config = dict(
    d_model=192,
    tie_embeddings=True,
    init_std_down=0.0715,
    lr_head=0.00649,
    warmup_steps=200,
)
Each number is 50 + 12 x the weight over its row's rms, rounded and kept within 0 to 99. Layers, rows and columns count from 0. The size before them is the row's rms in percent of the matrix's.

# layer 7 MLP up, 768x192, rms 0.0715, rows 392-428, columns 96-191
095:67 50 39 56 52 34 50 43 58 44 60 48 55 38 37 58 43 65 51 23 50 40 56 50 64 51 50 51 64 63 53 71 54 61 43 51 55 59 66 37 73 47 45 61 61 32 56 74 48 46 52 61 47 63 63 25 64 46 32 55 42 51 32 57 50 47 56 61 40 47 55 67 35 56 45 53 54 50 52 60 28 52 54 59 52 60 58 67 54 69 55 41 60 39 32 25
100:43 33 35 46 41 47 68 48 23 78 38 60 55 52 60 33 63 61 48 50 72 62 59 44 34 36 50 61 69 41 55 61 53 58 63 43 57 44 41 46 68 60 54 40 42 84 52 59 58 56 51 62 52 39 47 49 69 25 36 37 51 46 50 42 63 73 54 38 47 57 43 54 52 50 39 53 51 79 43 52 68 40 53 43 52 30 45 52 26 88 51 51 63 58 41 46
112:65 44 56 61 48 45 74 56 51 70 35 53 53 47 59 63 35 48 57 56 42 46 34 49 40 61 57 28 50 51 49 24 33 55 43 38 49 30 54 40 72 46 19 67 59 58 69 43 56 38 66 45 49 38 31 49 51 34 40 56 71 41 44 59 45 34 38 53 46 43 63 52 48 72 28 38 35 45 49 64 57 49 58 22 41 58 51 38 74 43 37 39 63 61 62 34
103:67 41 49 62 54 34 62 68 41 50 62 47 59 58 44 53 57 51 60 28 54 56 65 40 62 42 46 32 35 37 40 55 61 37 39 46 66 29 64 26 61 79 35 41 41 48 48 64 56 45 36 59 28 40 47 36 57 32 62 32 51 57 33 51 54 14 57 64 33 61 45 29 50 40 35 36 55 46 48 78 37 43 51 55 70 56 64 51 43 47 44 27 56 50 51 42
091:51 41 41 61 55 43 53 48 36 62 45 57 51 58 50 42 42 23 47 48 57 53 36 57 33 67 46 16 50 64 44 55 48 41 33 56 45 68 70 68 60 62 52 62 56 52 55 43 50 41 44 52 49 70 68 27 45 37 54 48 47 52 38 55 68 39 43 45 52 54 58 50 28 51 58 63 38 72 61 55 47 41 30 36 39 38 48 50 53 33 57 61 51 54 18 60
088:36 63 53 48 46 48 52 51 53 35 27 34 33 39 53 56 38 28 61 50 42 41 65 53 62 10 59 52 58 57 50 37 66 42 52 62 48 76 50 34 62 60 47 63 46 65 40 53 63 51 57 56 49 43 52 24 62 40 46 60 42 55 73 57 41 28 31 65 38 72 62 59 61 45 50 45 49 38 50 65 59 40 59 57 25 61 45 47 59 55 52 61 54 71 57 63
100:31 45 41 54 51 57 48 42 48 53 67 40 79 36 51 46 70 59 61 52 38 44 65 43 28 52 56 60 50 69 62 64 59 44 32 53 32 34 48 52 57 62 57 63 35 31 50 34 48 42 35 49 61 40 49 52 54 48 31 62 58 38 35 77 64 55 46 25 51 47 46 28 39 59 38 73 55 59 51 63 39 41 53 42 40 59 64 47 55 50 31 39 34 77 59 42
111:40 58 19 38 50 54 41 59 67 71 46 36 30 56 52 39 69 51 48 53 50 48 26 68 34 25 50 48 55 56 77 69 61 17 38 33 68 50 45 48 49 36 45 38 37 44 54 40 34 46 61 52 57 58 39 69 27 39 54 54 53 57 47 50 44 32 45 55 59 47 64 33 71 38 57 75 49 67 44 57 62 54 50 36 53 57 39 68 59 58 52 39 54 63 61 36
103:34 42 32 64 57 32 72 56 64 54 41 65 50 55 46 46 47 64 42 52 49 46 55 42 53 23 34 55 59 52 39 75 59 51 64 62 70 73 40 39 47 53 26 57 68 47 42 47 45 74 48 50 38 52 52 51 25 60 43 38 54 45 56 50 64 46 33 41 32 43 63 44 54 56 24 49 46 58 61 80 51 29 47 49 55 36 57 51 82 44 52 58 57 59 33 74
089:47 37 56 52 36 22 46 52 50 40 48 73 51 59 36 61 53 79 37 44 60 70 48 46 43 44 54 31 38 64 41 54 63 43 59 52 51 54 32 58 51 34 35 29 40 45 35 37 33 73 51 46 60 56 64 86 49 66 50 37 40 44 32 43 49 42 67 56 46 61 56 50 29 50 64 60 62 41 46 82 34 61 58 51 46 61 70 45 63 55 37 44 59 63 48 39
088:29 39 79 38 66 64 71 25 40 43 63 33 33 69 51 49 70 52 56 58 54 30 54 45 64 54 48 31 54 38 61 57 39 38 49 42 45 34 39 58 57 21 57 58 47 61 37 50 31 41 39 49 46 43 38 47 37 67 37 48 59 45 59 53 57 49 47 49 36 60 40 44 23 37 47 38 53 38 56 61 70 39 47 47 54 32 47 77 63 57 43 63 46 60 58 59
102:52 62 40 62 46 34 66 73 34 65 58 37 32 53 80 47 51 64 54 56 54 48 38 56 46 13 62 50 46 65 44 53 36 50 39 49 58 30 66 49 36 67 33 51 59 60 25 66 72 42 40 33 40 37 60 58 55 48 56 38 61 27 49 33 47 56 56 53 58 42 40 60 46 74 31 52 40 44 50 66 50 43 39 36 45 51 38 36 70 37 53 47 42 47 10 55
102:61 51 50 39 53 56 59 47 35 32 56 60 56 45 51 41 47 54 37 62 46 50 45 50 59 47 70 51 35 41 42 44 58 59 42 28 71 43 38 55 58 57 56 50 57 41 58 40 59 47 62 62 64 38 49 43 39 53 52 68 67 41 44 45 75 38 47 53 49 81 39 60 51 65 43 74 56 50 43 53 45 69 35 30 64 39 50 37 30 55 26 08 46 65 35 47
095:21 42 27 48 73 59 39 47 48 39 63 55 62 63 72 59 53 42 49 57 42 45 34 62 55 62 59 70 43 41 39 42 69 48 30 39 52 40 49 17 50 48 42 50 49 55 45 48 52 73 42 50 35 29 44 51 43 42 51 55 61 58 62 49 58 57 40 78 45 59 55 43 46 62 50 47 52 34 62 37 50 47 43 56 42 32 34 67 50 32 58 54 51 49 47 68
093:67 57 55 69 54 54 57 58 25 40 63 42 63 46 73 52 68 49 48 43 37 39 69 70 75 37 44 41 61 59 50 41 49 48 42 35 55 48 40 49 41 47 43 44 62 42 57 43 32 35 52 50 32 36 64 40 41 67 54 54 43 43 44 39 74 50 31 64 58 66 67 42 47 52 31 47 56 46 49 47 54 54 46 61 35 49 44 41 58 35 49 50 69 44 50 66
100:41 64 38 47 68 55 36 39 55 59 33 56 47 17 47 38 49 70 71 41 40 43 58 34 63 53 51 40 60 48 36 29 48 32 58 58 59 54 53 42 34 39 32 45 58 36 58 59 59 76 55 56 65 27 40 43 48 38 58 62 58 57 60 51 67 59 60 53 56 67 30 48 40 59 55 58 50 64 43 41 40 33 60 57 41 27 42 32 52 73 23 59 54 61 35 57
100:81 43 46 68 48 34 65 61 48 61 50 56 58 62 73 43 64 60 46 54 66 46 57 58 60 59 66 42 51 66 53 49 33 34 49 61 47 58 53 29 41 55 50 57 61 27 56 48 55 36 42 52 50 48 32 57 33 63 61 41 38 54 51 53 53 50 59 54 42 34 35 43 36 53 53 54 48 48 74 45 42 55 45 64 61 46 63 65 47 48 63 28 32 60 39 85
090:38 22 42 40 47 36 58 56 53 61 69 51 65 43 49 52 45 33 57 48 44 51 42 38 36 53 58 52 27 45 54 66 50 59 52 48 35 44 40 53 67 63 56 33 31 73 53 57 77 40 68 49 46 52 61 38 70 54 60 58 46 47 49 38 47 40 22 27 45 57 63 52 41 32 50 34 44 55 57 42 37 64 63 81 55 61 69 71 51 50 50 65 47 65 19 39
108:44 68 38 72 55 58 69 30 12 54 57 43 45 39 68 27 60 56 42 56 29 47 12 50 42 56 68 54 44 38 39 45 57 51 55 47 45 49 54 59 72 36 52 39 55 62 53 70 40 58 69 63 48 58 43 52 45 40 45 60 46 50 49 66 54 37 52 63 52 58 45 52 42 45 59 31 43 38 37 54 47 61 54 38 42 66 41 57 68 58 51 70 46 50 63 37
099:45 54 59 69 55 50 59 62 30 23 40 49 43 66 39 28 66 54 60 65 42 62 57 42 56 58 49 50 54 61 73 52 47 49 50 40 36 49 56 54 43 10 39 33 53 45 41 52 41 45 41 73 75 64 74 49 68 25 49 49 47 66 42 51 52 41 53 58 37 56 52 27 35 65 61 48 46 57 47 57 72 60 66 56 59 53 59 56 60 62 49 66 49 53 59 56
107:76 66 45 37 47 38 49 35 46 40 31 36 65 60 51 61 59 54 40 45 61 51 55 45 57 51 55 51 46 47 49 69 51 60 50 42 54 32 40 44 44 46 66 51 67 48 70 84 51 63 61 43 69 34 52 62 60 40 26 81 70 63 33 51 44 51 42 47 42 34 43 55 42 63 68 45 51 63 74 53 69 51 52 43 36 52 54 36 41 51 33 51 59 58 22 52
098:66 48 37 60 59 70 51 53 57 48 55 54 14 53 44 35 43 44 40 66 19 41 65 57 46 63 52 46 46 50 19 47 40 38 58 45 50 52 78 40 59 39 42 48 43 48 45 66 41 50 56 62 42 59 55 45 45 40 29 63 67 54 40 64 44 63 41 52 59 56 48 63 56 46 54 39 46 06 48 69 61 49 66 55 47 28 56 41 71 43 45 73 58 53 42 44
093:44 79 47 61 49 51 41 65 56 73 41 36 45 72 52 54 47 55 57 45 51 60 52 38 46 50 41 56 30 58 48 46 53 29 57 36 60 59 50 57 29 29 61 51 65 43 30 47 60 64 37 46 66 38 52 37 52 29 51 60 50 52 43 56 60 52 57 40 60 51 51 30 34 56 39 67 44 51 69 45 61 64 59 38 55 49 70 38 56 52 41 48 51 49 36 52
107:34 46 62 36 68 51 48 47 29 54 46 43 44 31 49 65 25 64 45 39 46 34 57 47 35 46 47 49 71 72 22 39 53 41 59 46 55 64 54 31 35 53 46 37 39 59 49 69 58 66 44 67 67 43 59 66 57 40 46 47 37 59 40 60 35 51 58 57 54 53 55 51 50 58 49 84 59 37 42 57 59 35 60 43 54 41 52 58 42 29 59 65 46 69 41 15
096:32 50 42 21 56 28 48 30 45 35 55 56 39 56 38 44 32 75 57 64 47 42 43 44 64 56 41 43 68 64 55 60 36 50 41 48 39 49 65 57 61 31 30 51 69 30 51 53 55 57 51 61 27 47 54 41 45 58 40 42 58 51 55 47 73 56 49 57 45 52 54 49 45 38 47 48 51 54 64 59 57 51 44 34 32 22 67 64 72 46 23 62 76 49 45 39
104:79 47 22 59 46 66 48 49 36 44 28 62 45 57 24 60 44 58 47 59 40 35 52 39 61 35 47 38 61 46 54 62 50 44 62 39 58 52 60 75 45 42 53 60 31 43 44 20 42 73 42 60 58 32 43 52 30 41 70 32 67 60 51 53 69 38 53 35 56 53 37 48 55 50 61 35 40 49 55 57 56 47 57 51 45 35 50 62 59 44 43 60 45 45 44 59
099:50 50 60 33 67 46 35 42 44 46 55 41 45 35 54 54 45 54 32 53 27 52 66 42 66 43 52 14 48 38 62 55 37 67 57 47 62 34 36 41 52 57 40 53 43 50 28 46 38 43 40 71 72 53 54 55 59 55 59 58 39 50 35 56 27 38 45 39 56 66 52 35 45 71 53 50 50 50 41 53 47 36 78 51 32 45 48 46 54 41 44 64 43 55 42 45
092:46 63 44 52 60 74 61 61 55 53 59 42 52 45 47 46 69 74 35 61 44 43 54 56 47 58 58 46 77 44 51 53 47 61 28 54 54 50 49 24 38 35 57 68 31 51 44 42 48 66 44 42 14 59 36 38 36 42 43 45 49 53 44 32 42 48 39 54 34 58 64 35 45 58 38 53 59 71 55 44 38 39 42 39 55 61 66 55 53 45 38 54 55 72 48 46
103:72 25 40 26 58 37 42 61 61 44 59 44 42 42 63 40 50 58 52 57 64 39 58 68 62 47 40 32 31 38 59 59 45 62 55 57 47 63 44 44 44 67 82 40 60 54 36 50 74 47 47 63 55 46 55 64 48 70 45 32 53 53 26 24 60 48 61 48 65 55 55 76 25 55 32 51 50 69 48 37 39 37 45 43 47 44 52 54 47 48 29 48 50 48 09 45
122:65 58 40 63 36 48 61 35 52 64 62 40 36 60 41 48 36 40 32 52 40 42 52 45 56 65 41 40 40 68 26 57 49 28 64 40 68 48 39 44 38 46 46 62 56 66 54 62 47 50 46 21 55 47 67 40 17 49 57 50 57 58 59 82 47 51 39 42 48 52 66 43 71 57 56 46 59 63 46 56 44 44 45 15 68 45 53 74 57 57 63 44 37 53 44 51
095:56 58 40 33 46 54 56 76 41 50 33 61 51 56 57 50 44 61 43 49 66 66 63 53 59 54 59 45 40 41 40 57 62 48 69 44 31 47 43 42 64 51 35 48 33 57 30 53 15 54 36 61 44 45 52 55 68 52 55 63 72 48 38 41 47 44 40 38 42 46 45 50 45 58 35 56 68 51 58 50 56 39 63 47 77 41 61 56 46 41 56 45 59 44 34 68
093:75 54 30 58 29 39 57 57 70 37 51 70 65 37 56 40 26 56 54 43 47 60 30 50 48 36 56 44 65 42 34 36 66 60 82 50 30 31 61 60 44 43 52 43 42 45 55 43 51 44 43 81 63 62 45 35 61 67 29 37 43 53 42 47 43 48 40 47 28 39 61 59 39 42 44 56 61 59 55 61 42 51 67 56 47 54 33 42 59 39 51 67 46 54 79 59
100:69 57 50 79 57 34 47 65 46 62 48 43 39 39 50 37 57 70 51 25 70 47 40 61 64 33 51 51 39 31 43 48 70 39 55 71 62 31 47 34 39 28 50 60 46 56 73 48 48 58 63 62 72 50 63 66 42 65 48 52 29 40 57 34 64 40 39 85 53 45 30 39 39 73 51 45 45 48 59 43 53 43 73 46 43 30 62 67 74 37 51 46 33 30 48 59
093:64 46 62 68 52 50 53 68 36 47 44 49 27 43 46 47 54 31 67 73 28 60 34 49 45 50 44 39 50 48 55 44 54 36 58 59 61 26 33 29 35 43 68 56 71 49 51 50 50 57 57 49 35 48 64 49 34 65 55 58 59 58 54 41 39 29 67 30 66 49 64 52 46 57 61 52 43 55 63 66 56 81 47 55 58 66 54 40 32 61 72 47 39 37 44 69
104:47 36 41 58 48 50 16 50 49 47 67 29 40 47 59 70 39 48 58 35 33 24 43 58 41 80 56 40 46 62 29 31 56 38 48 74 46 27 41 50 68 55 61 41 41 57 60 39 50 58 50 42 54 44 59 37 65 45 44 52 41 54 31 45 60 47 66 71 69 49 44 62 36 47 68 62 50 66 61 50 59 75 43 36 47 54 21 32 27 37 40 64 28 45 48 50
103:64 56 49 61 64 60 58 57 47 71 36 52 60 55 48 48 43 37 29 57 47 73 48 37 55 57 47 52 53 43 39 53 58 63 31 56 61 23 43 61 52 36 37 48 49 59 56 42 54 45 46 31 53 65 41 59 30 44 52 46 42 31 25 52 68 43 49 48 42 20 46 48 66 34 27 35 47 48 62 30 49 49 17 46 30 41 55 65 44 59 34 29 41 44 43 69
102:58 55 42 56 24 58 65 64 42 60 59 67 39 67 44 53 42 65 52 57 45 59 47 60 55 63 59 43 50 18 52 61 47 53 47 57 38 69 25 44 44 50 57 40 60 54 30 42 40 44 30 26 49 57 30 50 33 67 54 31 49 38 41 47 60 49 52 61 22 33 47 77 49 22 45 63 59 44 62 45 50 78 42 61 32 56 40 55 45 66 52 45 37 62 37 67
# layer 7 MLP down (transposed), 768x192, rms 0.0714, rows 392-427, columns 96-191
104:45 48 69 56 55 62 59 49 46 73 41 61 50 75 49 46 63 39 37 59 65 65 50 35 59 57 41 69 39 40 37 49 51 37 35 52 49 68 47 53 72 47 47 24 55 67 55 49 25 62 78 40 49 44 52 53 29 54 62 65 60 36 62 50 49 50 40 44 40 58 62 58 42 23 39 71 35 65 56 53 41 46 39 48 54 49 67 45 34 71 44 52 70 15 48 49
096:71 43 54 56 59 52 68 59 50 36 52 60 54 30 65 63 38 16 44 56 31 44 54 69 52 56 26 38 71 52 68 49 42 27 34 53 40 46 52 62 46 36 23 67 49 39 48 47 68 33 60 52 33 47 29 42 45 78 48 41 44 43 39 30 64 43 53 57 50 42 57 35 64 61 54 43 59 33 50 36 30 30 34 43 47 47 48 42 62 54 36 33 44 23 48 48
099:32 49 48 26 46 43 31 42 30 52 45 85 48 31 35 43 44 47 52 55 63 45 66 54 22 42 54 40 49 56 42 50 32 28 36 44 44 56 63 67 37 38 43 68 59 63 63 63 44 48 61 34 49 40 52 62 65 44 67 45 51 39 59 32 69 66 21 69 60 37 67 68 56 46 52 67 53 45 50 65 26 48 45 49 55 44 44 64 44 41 58 62 38 38 36 49
100:57 52 53 66 53 43 53 38 32 47 51 48 58 35 43 42 57 56 71 44 21 62 73 47 30 41 48 43 60 44 49 70 58 76 32 70 43 43 36 59 55 52 47 54 60 48 39 54 60 61 53 46 41 79 59 72 58 55 47 50 36 45 55 49 80 40 36 54 45 50 49 46 75 66 59 64 58 54 48 49 58 60 44 46 60 42 42 63 41 50 24 59 59 54 57 39
094:61 46 57 28 45 55 58 44 57 44 58 38 43 25 39 56 49 48 52 66 57 44 45 35 47 54 32 53 46 38 26 74 44 60 61 45 56 55 50 33 45 41 63 51 37 40 58 42 47 34 52 68 66 50 63 45 62 57 62 63 29 52 55 45 48 60 67 60 66 70 59 31 58 36 52 66 26 49 60 44 66 50 55 41 56 43 55 38 44 45 28 49 45 54 46 74
090:44 44 29 47 50 40 37 31 65 52 49 74 51 58 35 47 44 85 38 66 60 42 37 59 53 64 51 67 37 33 26 48 53 47 40 33 38 34 68 57 35 62 83 67 38 51 51 61 55 50 49 45 49 34 39 45 36 38 54 29 45 61 64 50 50 44 47 35 52 67 60 27 68 53 59 73 54 32 59 34 51 45 63 63 37 56 37 42 47 36 54 39 62 14 56 35
105:63 55 57 33 54 67 33 66 43 45 42 63 51 56 34 59 42 59 52 45 59 51 64 56 45 40 38 39 55 59 65 51 44 32 64 37 51 56 69 47 36 51 53 38 50 48 69 51 46 79 61 38 58 67 43 47 36 43 50 33 48 69 71 52 52 36 61 39 52 43 48 49 41 34 49 51 48 54 40 48 67 59 53 50 52 48 37 51 75 48 73 47 60 48 64 63
112:38 46 16 62 51 57 65 46 44 60 57 52 52 60 58 46 53 72 49 49 57 56 61 50 48 46 65 32 36 39 59 62 32 63 45 55 52 64 56 61 59 39 53 52 33 70 60 50 72 51 48 51 37 59 54 45 54 43 62 43 50 42 30 32 36 38 38 48 38 38 35 59 32 47 46 64 26 23 50 55 38 34 53 57 62 49 44 38 52 45 61 49 52 31 61 34
104:50 64 46 41 56 66 40 58 35 29 59 38 53 61 60 35 65 40 48 28 49 49 59 35 49 75 52 70 37 46 31 35 56 40 32 32 34 55 31 51 49 47 59 43 41 53 48 51 41 57 47 63 62 42 45 46 45 44 58 61 47 52 45 42 29 36 63 41 80 36 28 49 45 61 54 43 63 39 24 27 35 49 47 48 50 59 42 24 49 45 46 57 21 49 73 51
094:55 44 64 52 54 44 69 44 63 53 63 49 48 38 41 31 46 58 59 56 33 33 53 65 55 56 55 34 42 49 49 40 35 54 58 66 29 23 62 49 38 51 64 50 56 52 41 44 60 53 27 41 65 61 65 57 39 25 56 51 71 56 45 58 43 36 61 60 49 53 54 36 37 43 76 47 62 51 54 32 69 66 24 28 51 61 30 42 37 65 54 49 42 41 45 46
091:67 47 09 56 62 53 38 40 62 62 43 68 68 48 50 36 36 47 63 41 62 59 42 48 45 59 48 66 39 49 40 44 63 61 33 46 62 42 55 61 42 61 25 39 51 44 65 52 48 56 54 67 35 54 65 48 57 46 32 50 46 56 44 40 47 62 54 52 52 49 54 44 50 78 37 66 45 59 40 47 43 61 39 73 45 57 41 54 28 43 56 42 34 69 41 35
102:54 45 44 76 55 58 35 60 38 62 46 57 32 56 46 40 58 44 56 33 49 58 32 34 67 30 50 84 55 64 52 45 59 55 51 42 33 53 75 55 42 52 58 21 45 53 51 41 42 57 18 53 26 59 47 29 48 42 70 59 56 71 72 16 44 46 52 46 40 50 29 47 32 41 55 51 53 58 58 67 67 32 57 54 51 49 49 48 34 43 64 49 59 41 49 55
102:36 45 48 36 47 54 37 72 69 60 44 65 49 62 47 56 41 43 64 60 54 44 40 51 66 47 43 48 46 36 40 25 39 42 51 45 56 44 50 68 43 51 75 47 42 47 52 28 61 51 76 44 35 65 38 40 52 38 51 40 67 48 36 67 35 35 54 57 60 04 55 38 59 49 74 50 51 40 46 28 59 21 53 61 50 54 53 57 61 30 64 35 55 53 68 41
093:63 44 42 44 45 67 59 60 49 71 43 45 18 59 57 44 49 43 41 47 72 53 45 48 51 44 73 62 43 67 67 52 48 52 59 52 51 61 48 53 39 52 50 51 68 55 71 49 42 39 61 63 68 68 55 71 43 47 51 26 52 43 43 51 27 46 48 68 50 43 29 63 54 31 63 47 44 51 47 59 33 34 51 26 43 72 51 68 63 56 38 43 52 66 64 38
094:41 56 50 56 72 33 75 24 59 36 55 79 82 57 61 65 42 42 59 25 61 52 57 40 56 42 45 45 43 29 63 50 33 48 56 63 29 41 61 67 67 47 47 36 50 52 65 42 54 36 25 58 40 47 53 42 60 41 29 64 59 81 66 38 49 56 39 33 63 68 48 36 50 49 54 54 51 54 50 46 52 31 53 29 49 42 32 30 50 42 33 43 54 43 55 53
098:63 59 55 68 62 55 37 22 51 31 50 61 45 61 45 64 48 68 73 63 52 47 28 44 63 56 46 61 76 48 53 57 55 23 58 42 61 64 59 55 50 20 53 39 48 48 37 64 38 53 34 50 36 69 50 51 54 49 52 56 43 62 49 54 63 43 56 44 61 32 31 44 61 44 46 53 38 34 64 29 57 49 48 47 51 46 46 55 43 29 57 52 53 52 54 56
102:39 52 49 44 51 68 31 51 58 55 54 55 44 50 51 60 40 67 59 39 20 43 33 49 48 63 54 47 45 44 56 48 47 49 32 64 34 58 56 38 40 58 41 72 56 39 41 45 56 60 42 57 64 40 66 61 52 27 42 52 49 45 64 46 43 47 46 67 44 51 54 48 40 37 68 54 37 46 52 70 33 60 49 67 39 47 44 49 52 40 45 49 33 48 51 36
094:53 56 62 51 61 53 44 48 44 48 35 72 50 30 37 49 37 70 44 38 64 42 44 62 53 61 42 38 71 51 34 36 36 74 48 57 68 52 43 49 38 53 57 75 63 56 60 56 45 47 50 56 30 36 49 44 51 42 58 52 28 61 48 55 42 57 66 59 78 46 71 73 76 46 45 51 40 38 35 42 52 62 45 66 30 18 57 57 40 59 45 61 55 47 72 60
117:60 43 35 55 46 38 51 34 22 30 45 33 39 48 28 53 47 57 33 72 45 41 46 66 45 50 40 33 47 56 63 51 46 48 55 70 56 45 46 70 38 60 34 56 51 51 50 78 57 61 42 25 49 56 44 35 24 45 51 71 50 63 42 70 61 50 41 54 44 35 55 30 49 72 42 62 40 38 62 68 61 61 49 44 60 46 58 56 56 59 57 50 36 35 19 50
095:52 49 48 53 63 47 54 43 36 51 38 36 52 53 34 57 59 52 30 54 42 74 70 52 48 45 55 42 57 66 57 62 38 37 49 45 33 62 60 63 28 53 56 46 21 47 55 27 56 35 43 49 57 50 60 74 65 50 72 31 63 28 46 67 70 59 53 47 60 45 42 40 58 68 46 23 49 41 61 55 74 36 38 36 64 60 72 56 51 59 55 41 44 45 59 54
098:62 40 42 68 50 50 46 27 60 45 44 57 61 36 63 58 40 69 43 69 33 40 56 38 40 52 21 49 48 44 56 30 39 53 51 42 61 38 52 50 63 61 38 66 38 44 30 42 39 37 52 47 67 55 52 47 35 54 43 37 45 41 50 85 56 38 72 41 64 66 67 42 46 71 35 50 43 48 56 64 33 63 55 28 55 64 37 29 78 33 42 76 30 50 51 20
100:45 63 65 52 55 44 65 66 60 53 68 64 53 55 58 47 26 51 47 48 57 42 72 55 32 42 63 54 48 58 42 51 45 54 65 50 31 63 46 69 38 43 55 53 74 68 39 47 45 48 54 35 62 38 56 40 46 38 57 58 34 52 67 46 48 61 67 44 51 47 47 58 46 44 56 73 35 50 45 56 53 46 48 31 53 69 58 53 55 54 36 18 42 51 56 47
098:58 31 50 48 57 61 51 46 42 51 46 32 52 50 55 51 22 48 45 55 64 21 66 53 61 48 53 55 51 64 77 51 66 59 40 32 51 60 64 48 60 36 21 61 48 42 40 46 40 71 40 76 51 47 48 48 44 30 55 72 67 51 56 49 51 51 43 58 49 46 58 60 54 60 68 46 55 34 46 65 31 35 52 43 51 38 40 66 66 28 41 29 63 71 41 59
104:66 54 39 46 45 50 47 58 53 51 52 44 40 53 65 54 49 68 51 39 44 56 79 51 35 51 56 45 42 53 63 33 56 77 61 25 26 63 45 40 54 64 58 48 36 46 58 38 36 66 51 62 34 67 44 24 55 46 46 59 57 47 45 31 69 39 70 66 54 51 59 57 48 47 49 45 61 50 48 50 40 23 40 47 52 29 59 85 47 64 51 40 49 39 57 48
105:54 37 61 43 71 48 79 41 39 66 46 43 26 47 52 44 59 44 72 41 43 82 45 35 38 47 57 56 57 50 60 56 62 43 54 39 65 59 25 46 48 39 62 65 38 61 65 46 45 64 47 77 45 52 58 28 45 33 43 67 47 47 45 55 36 44 67 52 61 35 44 42 41 65 63 56 48 22 60 32 26 40 55 50 57 64 50 55 49 50 65 37 26 35 39 42
101:38 49 48 67 62 54 61 62 56 36 55 46 30 31 56 52 59 44 46 58 46 56 20 60 46 66 66 51 51 37 45 55 53 49 48 63 50 17 50 31 71 74 26 38 63 43 44 47 48 32 31 46 33 36 41 47 54 72 59 58 74 27 44 50 54 34 52 43 64 39 42 43 48 63 46 42 87 51 66 41 51 43 51 45 38 39 50 47 49 46 54 65 65 54 47 43
094:31 53 49 77 36 44 77 51 58 55 45 44 46 61 49 60 50 51 72 63 73 57 37 50 35 39 54 64 46 46 24 59 60 43 18 25 25 55 49 65 44 55 58 66 64 42 59 76 70 63 40 50 29 54 57 34 36 31 61 51 76 39 66 41 62 50 42 53 57 45 42 63 56 36 52 50 44 64 62 50 54 67 37 54 50 56 50 55 46 54 56 49 47 47 52 41
099:53 48 61 72 50 60 43 49 37 36 60 52 54 56 60 48 42 62 58 49 45 65 59 36 67 46 44 45 48 42 41 47 26 53 52 41 49 36 45 57 60 56 49 44 57 59 35 50 67 75 63 76 52 40 51 65 64 40 64 40 37 67 32 74 38 55 49 44 50 71 44 80 33 43 70 58 47 72 32 49 44 39 47 65 61 49 21 48 50 45 41 33 34 54 42 50
102:36 69 53 46 53 55 28 60 40 44 53 24 47 65 39 52 35 54 40 69 36 58 44 61 54 52 63 47 60 36 74 81 41 33 42 34 53 40 30 51 54 51 58 72 61 50 40 47 58 51 46 28 42 49 39 36 43 51 50 47 32 63 30 58 46 51 52 50 33 24 42 38 47 70 61 78 37 38 49 88 52 53 73 53 65 36 57 67 46 47 51 61 53 41 29 63
126:56 59 43 44 59 46 54 47 49 41 57 51 44 57 49 43 42 60 62 53 55 46 40 63 52 42 36 43 65 57 60 75 66 55 56 39 52 42 63 40 31 28 50 67 37 46 46 33 37 69 44 45 25 31 65 48 37 55 51 35 78 39 45 78 57 62 35 48 36 56 51 54 64 64 65 40 38 54 66 42 37 49 34 31 53 52 59 61 70 70 53 32 52 54 62 48
105:82 57 52 30 56 52 63 32 52 62 53 49 62 58 55 45 38 49 43 74 42 49 49 53 59 14 41 50 46 60 53 48 41 59 51 64 59 59 62 54 56 33 42 38 54 48 49 63 67 59 63 57 32 38 60 43 41 59 45 29 48 70 56 79 48 48 38 34 41 57 52 42 57 62 57 37 45 47 59 29 39 46 71 22 50 44 54 51 70 47 19 70 48 45 58 51
088:30 55 43 53 55 74 48 35 29 40 46 44 43 45 53 56 42 53 60 38 40 58 82 42 58 47 35 65 50 43 42 66 55 58 35 65 68 22 54 51 53 67 46 33 63 33 56 50 40 58 56 45 30 31 59 37 35 33 57 61 47 51 35 49 84 37 45 42 49 56 58 62 49 41 54 49 48 52 45 40 47 48 51 80 49 57 65 47 30 49 62 47 59 43 36 34
093:46 63 40 49 54 48 64 43 34 38 60 55 40 55 37 61 54 59 36 41 51 61 60 67 50 63 63 64 54 70 47 33 61 64 50 65 64 54 45 65 55 55 60 30 65 55 54 57 60 52 39 54 45 24 35 54 50 61 51 60 75 74 60 44 44 41 63 28 62 35 43 58 52 31 58 66 54 51 58 68 45 35 52 48 77 42 69 58 40 59 54 54 68 52 60 32
092:41 25 59 54 45 45 37 19 54 50 38 48 36 61 41 49 65 64 58 38 41 56 78 55 43 48 46 52 53 77 66 40 66 46 32 57 48 61 57 56 38 47 54 57 49 50 44 35 76 64 58 56 44 50 48 60 57 38 36 67 48 74 52 52 42 62 49 73 31 40 54 35 27 47 46 48 51 70 45 43 49 65 41 46 58 39 41 67 61 24 37 51 58 58 70 47
096:56 72 65 65 28 45 58 44 35 52 36 33 39 61 50 54 48 40 23 60 71 61 46 54 53 68 28 51 29 42 50 78 49 64 55 75 56 61 54 59 59 31 63 50 59 64 54 52 62 25 59 56 52 56 31 39 46 44 44 50 71 54 48 52 50 51 45 50 52 51 28 55 23 28 39 35 49 57 58 55 46 60 54 35 49 52 48 51 55 51 59 55 62 44 76 50
104:54 61 36 56 40 48 40 51 80 58 64 41 53 47 67 57 39 45 38 52 51 55 52 47 54 52 46 35 67 67 68 54 52 65 62 61 37 40 41 59 61 65 60 48 59 48 48 42 43 49 52 58 61 72 45 05 51 49 32 32 57 61 40 44 55 45 34 57 50 42 45 38 42 52 63 59 47 58 31 38 37 37 72 66 48 45 46 43 38 46 53 52 55 31 51 28